config.yaml
num_hidden_layers: 10
hidden_size: 640
num_attention_heads: 5
num_key_value_heads: 5
head_dim: 128
intermediate_size: 1920
vocab_size: 16384
hidden_act: "gelu"
norm: "layernorm"
norm_place: "post"
norm_eps: 1e-05
positions: "learned"
qk_norm: false
attn_scale: 0.0884
bias: "all"
tie_word_embeddings: true
parallel_block: false
init: "normal"
init_std_qkv: 0.0236
init_std_o: 0.00528
init_std_up: 0.0236
init_std_down: 0.00528
optimizer: "soap_variant"
learning_rate: 0.000995
lr_mult_o: 1.14
beta1: 0.95
beta2: 0.98
lr_head: 0.00543
warmup_steps: 200
schedule: "wsd"
decay_fraction: 0.618
decay_shape: "exp"
final_lr_fraction: 0.0
batch_tokens: 262144
max_seq_len: 1024
doc_mask: false
train_tokens: 1403000000
max_steps: 5353
dataset: "wikipedia_en"
Each number is 128 + 24 x the weight over its row's rms, rounded and kept within 0 to 255. Layers, rows and columns count from 0. The size above them is the row's rms in percent of the matrix's.

# layer 7 MLP up, 1920x640, rms 0.0446, rows 499-518, columns 400-479
size [ 99 106 100  92  98 106  99  93  99 102  94  94 106 104  97  96 107 110 108 107]
[[116 117  99 163 183  41 137 146 145 149 101 134 146 100 149 146 128 126 162  80 190 113 132 132  94 122 173 121 125 108  94 131 118  94 123 113 138 148 164 136 136 108 139 159 119  90 113 163 103 133 112 148 170 133 141  84 180 136  76 115 156 105 112 134 137 129 112 152 117 117 111 146 151 130 118 109 107 108 114 130]
 [148 174 112 144 141 130 117 193 122 154 150  79 137 124 185 156 123 137 119 123 113 175 126 158 120 137 156 121 151 116  87 144 132 140  91 123 142 113 140 130 138 131 132 144 131 104  88 126 161 132  95 114 136 147 181  91 152  85 130 113 126 108 101 143 174 104 121 156 150 122 109 151 126 119 138 127 124 105  98 115]
 [146  78 176 153 150 116 138 114  77 107 144 128 112 143 111 117 150 112 144 106  89 130 100 121 120 117 151 108 125 126 120 126  86 108 110 151 165 114 115 114 153 174 119 126 163 136 133 146 181 122 133 154 126 126 106 113  82 162 135 133 124 140 113 142 105 125 129 138 128 152 136 171 142 159 167 102 112 156 127  90]
 [133 104 132 104 141 168  99 172 129 107  86 146 132  70 147 143 173 172 130 121 161 106 134 108 143 145 139 126 116 120 142  98  73 128 121 128 113 133 114 132  83 141 154 121 133 102 151  84 152 103 127 141 136 112 108 177 151 152 120 136  87 116 172  93 160 131 158 105 150 116 103 134 124 174 115 125 129 114 136 154]
 [151 117  98 123 158 152 126 144  99 112 102 152  95  86 137 139 134 162 134 110 180 114 137 142  98 138  72 102 112 115 115 128 139 122 127 128 147 105 139 142 100 130 128  92 143 134 137 123 131  90 107 149  78 107  77  93 129  83 107 138 141 128 185  73 124 146 154 145 106 127 129 135 158 121 127  89 136 104  88 134]
 [120 116  68 131 139 116  94 104 116 144 167 164 132 149 110 126 152 127 167  86 117 126 115 100 174 135 122 129 140 161 119 131 111  86 128  71  93 130 149 146 133 171 128  75 108 151 116 154 129 101 133 126 113  82 153 160 135 119 116 141 156 126 159 143 107 137 132 126 100 201 149 100 134 131 146 100 168 125 104 124]
 [123 141 187 113 116 168 143 134 145 103 141 131 101 171 110 118 132 152 136 153 146 132 122 138 111 106 132 127 107 134  98 143 101 175 136  93  99 147 120 146 131 186 169 117 145 144 120 156  82 160 108 151 138  89 139 134  79 130 124 129 150 116 132 139 146 171 115 133 120 163 100 101 129 138 125 103 131 105  96 117]
 [114 158 142  85 133 126  89 114 105  89 127 125  98 117 147 101 111 144 127 151 116 131 151 135 153 135 163 144 150 127 113 113 127 146 120 128 144 149 131 165 127 126 113 107 108 153 134 152 144 147 101 138 125  96 136  94 126 120 123 162  92  70 138 137  92 102 138  86 104 116 136 117 132 129 141 149 143 147 124 149]
 [132 134 140 116 143 123 159 136 132 101 101 121 105 117 171 129 120 163 148  77 195 127  69 116 125 127 123 121 112 126 123 137 144 137 141 125 121 122 130 146  95 166 161 101 142 103 121 139 158 140 136 156 118 108 101 110 179 184 120 149 103 132  86 129  92 144 142 176 131 116 109 125 134 131 132  75 129 145  83 114]
 [104 179  96 130 138 128 132 173 102 108  99 113 144 112 121 106 105 152 126 114 110 188 114 141 136 190 106  71 137  78 113 109  89 163 125 145 124  94 122 122 135 108 105 135 122 157 107 157 142 117  82 110 153 112 111 140  92 127 133 123 130 115 134 128 145 147 118  97 113 121 115 135  97 114 166 126 145 121  78 155]
 [118 112 107 120 136 142 171 110 121 134 135 119 125 139 133 138 170  99 121  94 106 166  89 134 130 124 138 118 143  96  83 118 151 115  97  88 173 110 131  97 100 100 143 115 115 114 102 148 104  88 105 150  96 135 107 109 120 139 134 134 135  69 125 151  70 126 128  64 134 135  96 120 132 144 116 139 178 116 160 138]
 [158 107 112 106 122 107 151 130 149 138 122 129 119 101 120 118 113 130 145 157 101  93 141 102 111 119 142 138 157 109  98 117 144 132 133  61 162 102 130 141 115 140 116  80 149 135  99  97 140 133 185 125 152 103 130 136 117  95  98 115 145 134 106 147 169 116 151 103 139 104 129 133 135 127 119  94 103 132 112 147]
 [136 166  95  94  77 162 111 122 147 139 143 118 123 170 156 129 130 106 142 115 143 117 126 172 104 133 131 119 135 167 118 148 143 117 151  77  97 123 173 140 141 138 134 134 135 121 122 175 157 135 127 132 105 115 144 126 117 139 118 102 138 135 165 139 146 124 109 140 126 170 128 121 147 164 160 112 158 149 128 161]
 [139 127 113 150  80 112 107 111 156  84 107 146 106 152 135 184 135 138 124 117 135 146  84 185 129 124  98  69 137 114 113 142 127 100 116 145 145 136 121 137 118 129  98 100 158 127 117 168 136 112 161 167 144 132 131 111 144 153 192 111 169 116 141 101 130 200 127 152 135 115  90 153 144 133 112 128  90 126 164  93]
 [155  90 107 112  93 142 184 139 172 120  87 141 115 133 108  87 127 115 110 147 151 132 132 145 186 141 163 114 144  98 125 140 160 107  99 117  90 123 111 135  85 108 115  95 123 135 127 168 153 114 129 104 113 105 163 125 164  95 133  89 147 128 125 120 147 166 143  75  90 155 127 131 116 136 116 137 120 158 160 132]
 [135  97 125 108 140  97 137 145 140 125  75 125 117 137 136 108 133  83 144 149 171 145 121 129 147 137 100 126 173 124 134  62 131 120 103 168 133 151 159 129 153 121  99  86 113 103  93 151 101  99 151 143  97 143 152 178 118 158  76 118 157 103 134 102 155 124 125 108 128 136 130 151 135 100 133 143 146 142 153  95]
 [144 157 103 131 129 150 144 167 129 159 127  83 187 159 160 129 111 136 101 118 136 146 118 143 146 125 166 109 120 125 152 118 107 130 127 106 106 158  94 110 127  89 143 108 129 111 114 131 150 154 106 179 123 143 149  92 126  96 127 108 124 149 128 109 114 107 164  94  97 133 135 123 128 171 139 124 131 101 120 140]
 [ 91  98 142  97 122  78 154  93 126  93  92 125 115  93 115 115 165 153  83 115  92 136  50 153 126 102 133  86 121 102 122  89 138 116 158 145 127 161 105 110 133 137 143  49 147 108  93 111 111 111 135 118 106 140 108 131 129 122 126 128 139 125 116 135 138 100  80 137 120  95  84  93  90 164 147 148 139 164 161 119]
 [164 104 138 153 161 123 138 111 134 120 113 108 116 138 114 155 171 117 112  98 122 164 115 124 153 121 132 152 130 117  70  98 120 106 161  99 153 147 130 135 141 108 131 123 138 133 126 153 130 145 141  93 123 136 142 177 107 100 115 182 125 129 158 113 132 143 134 148 108 122 111 168 139 148 156  68 138 139 115 140]
 [130  88  93  97 101 102 137 110 139 138 172 150 124  80 157 134 122 150 144 143 119 149 165 131 113 113 111 129 148 148 170 120 127 121 130 152  96  86 136 144  93  99  96  98 134 118 103 129 163  94 139 126  89  90 116  87 142 127 100 114 141  99 134 121 134 122 107 113 115 115 108 139 102 192 113 125 153 154  99 145]]
# layer 7 MLP down (transposed), 1920x640, rms 0.0419, rows 499-518, columns 400-479
size [ 98 107 106  99  95 105  97 103 101  99  92  98  94 110  97  99  94 125 105 103]
[[130 153 119 144 131 147 151 160  76 141  50 120 102 160 171  89 126 155 199 103 131 107 126 142 126 124 127 131  63  76 121 115  89 158 128 145 124 138 173  80 119 145 177 113 157 152 130 131 114 122 125 114 124 160  96 122 144 140  92 117  95  92 114 118 130 114 119 135 145 141 125 161 110 122 185 145 132 145 177 123]
 [133 174 150 100 122  65 156 145 130 144  85  99  97 107 120 141 135 123 154 187 122 116 136 100  94 124 128 144  77 126 126  84 137 142 157 105 124 130 141 114 164 130 138 116 147 131  79  97  94  96  55 130 157  67 171 129 121  89 121 112 134 116 101 142 138 156 117 124 130 123 129 161 129  97  72 117 135 133 112 128]
 [138 104 135 157 132 115 158 104 129 129  91 124 111  87 138 154 138 183 133  90 111 108 153 155 130 153 153 129 152 133 112 126 115 139 182 131 173 151 159 156 130 120  98 147 163 108 105 140 111 136 170  83 137 113 107 104 176 146  98 103 155 121 119 118 156 115 146 171  90 141 129 147 146 170 194 100 162 141 132 124]
 [148 117  86 138 153 142 135 133 149 103 155  99 106 152 114 156 135 125 131 135 147 127 117 140 166  89 138 144 141  98 139 161  82 163  68 138 106 116 124 109 105 146 141 116 139 133  96 139 155 133 110 124 122 170 122 175 158 129 145 179 123 144  91  80  72 134 122 146 121 116 116 109 121 142 103 122 105 125 131 147]
 [142 100 181 116 103  94 140 124  98 155 163  82 144 161 144 111 134 175 126 141 118  91 131 121 119 144 103 135 127 152 115 154 171 100 100 122 116 116 130 150 128 143 101 138 164 144 156  78 144 125 115 106 107 155 195 138 179 154 141  63  98  92 153 112  81 116  95 107 145 132 124 122  98 139 126 128 130 117 129 107]
 [124 129 159 134 117 108 142 140 115 106 121 188  89 100 158 104 175 136 104 142 150  87  99  73 139 116 129 130 103 156  92  88  78 134 122 106 123 187 180 118 162 143 186 118  99 154 127 149 108 112 123 149  99 142 136 104 127 123 116 131 144 141  99 192 141 117 141 148 110 106 135 115 129  98 140  94 140 132 169 133]
 [120 125 131 120 116 143 157 127 144 138 111 104 146  93 170 143 141 153  98 127 119  64 148 142 101 153 130 110 132 110 110 135 107 111 115 124 123 120 122 136 121 158 106 111 118 152 157 164 132 122  68 108 144  96 133 142 122 187 133 141 113  94 132 149 127 105  98 171 107 152  99 132 182 146 106  93 137 118 135 154]
 [134 118 162 115  91 128 130 156 128 146 156 142 134 135  99 145  80 195 116 112 147 103 120 113 144 138  97 139 112 118 153 165  92 155 118 130  91  89  66 169 110 114 149 142 134 137 114 121 120  89 122 153 122 150 136  97 126 130 139  96 121 133 130 113 146  86 148 129 105 108 120 105 123 110 122 128 117 119 131 126]
 [119 130 121 158 123 166 116 125 114 135 147 143 107 120 137 147 116 163 109 128 133 166 137  85 139 106 126 154 140 149 144 131 107 128 133 106 119  78 107 117 115 134 114  76 151 120 158 123 145 128 146  93 181  81 144 125 125 151 152 113 121 102 127 162 104 148 124 109 110 177 128 127 115 161 132 153  63  71 127 112]
 [ 93 123 120 101  99  77 151 142 138 124 153 124 144 134 120 120 162 170 130 106 104 106 123 151 112 140 128 144  93 165 144 147 152 149 109 128 114 115 135 158 128 146 138 119 169 141 110 137 112 134 119 116 148 129 131 130 141 127 134 174 122 113 100 156 164  75 141 176 136 127 139 130 137 115 135 109 124 142 147 105]
 [113 112  70 140 120 137 108  91 137  87 117 158 101 171 140 108 112 155 123  96 170  99  76 123 136 101 152 153 140 134 134 118  99 121 104 134 136 201 135 115 126 123 127 148 142  93 145 132 123 124 156 103 134  78 130 133 153 176  99 128  85 152 181 128 154  92 122 149 125 111 182 104 157 119 115 138 135 124 139 128]
 [115 139 138 114 135 147  98 107  70 119 122 155 150 110 110 111 134 138 149 108 171 107 121 126  96 129 127 130 140 117  94 129 131  68 189 102  99 189 158 109 127 125 117 137 123 131  78 121 111 113 107 106 104 104  99 128  88 113 126 137 168 145 151 133 134  97 146 151 166 149 135  62 155 125 112 132  79  76 134 100]
 [159 118 100 126  92 109 103 147 141 150  89 129 145 130 115 156 161 140 141 116 145 104 101 150  90 142 147 110 125 104 158 148 122 111 162 142 137  85 108 126 174 122 162  97 101 148 128 125 157 124 162 135 137 119 172 141 164  90  90 106 111 166 170 151 108 136 175  90 125 111 134 143  84 151 123 131 103 136 134 145]
 [165 121 144 156 117 120 144 132 107 131  96  94 134 147 128 162 121 110 160 166 134 150  99 148 149 134 144 129 127 120 131 175 123 138 169 131 152 117 138 159  79  98  80 128 119 133 156 103 144 168 137 170  90 125  79 108 150 138 130  84 150 138  86 148 106 119 150 128 139  95 107 126 145 112 119 130 162 140 159 152]
 [ 80  62 159 134  81  89 123 140 115 130  86 142  93 151 128 114 164 159 122 152 140 113 130  95 158 151 131 115 159 126  89 129 151  81 151 132 120 136 117 138 106 119 137 107 135 117 132 105 126 171 100 120 137 141 134 136 135 153 108 129  95  98 115 120 131 140 147 154  94 128 100 122 123 118 137 125 174 113 115 139]
 [129 121 110  98  97 118 119  91 113  94 153 149  63  93 129 142 118 126  69 126  78 121 164 129  91 140 138 160 106 140 121 113 201  86 138 117 126 127 140 153 142 154 146 137 144 128 123  82 119 141 141 120  74 137 104 103 123 142  76 136  93 153 133 144 133 134 130  89 158 121 137 137 136 145 140 134 104 169 141 153]
 [109 158 151 137  97  88 138 113  76 105 155 154 127 141 154 148 137 136 132 100 117 140 147 141 159  81 159 138 128 113 110 104  88 119 158 125 102 187 116 140 112 116 114 124 101 115 107 166 201 147 125 148 142 113 112 134 172 157 119 153 145 177 122 115 139 107 137 118 136 136 124 148 128 108 147 128  93 135 159 108]
 [121 142  74 116  78 125  91 100 108 113 128 114 120 104 107 135 145 181 123 128 146 148 109 131 147 110 111 110 120 110 145 141 140 137 130 118 138 180 136 111  97 148  95 105 155 112 121 117 106 101 126 141 130 129  62  98 129  96 138  91 110 108 108 146 103  95 144  94 108  71  86  77  77 140 109  96 102  99 132  67]
 [137 151 119 141 122 156 105 194 107 134 103 121 142 126 141 150 140 137  94 124 145 132 141 120 102 119 159 130 163 112 121 123 110 101 143 134 108 101  96  72 103 135 155 126 130 102 100 109 129 111 102 120 162 102 127 141 133 125 104 135  88 164 118 135  90 156 114 112 121 123 122 102 137 130 120 142 122 120 117 158]
 [159 122 105 133 132  98 151 133 110 128 164 112 149  97 144 146 158  85 165 146 145 113 157 118 135 115  91 136 110 130 144 110  95 119 140  92 109 114 117  90 113 108  95 104 127 109 125 139 106 131 118  72 164 132  79 142 128 111 104 174 131 134 143 119 147 120 125 141 137 155 139 119 164 128 104 107 161 149 138 143]]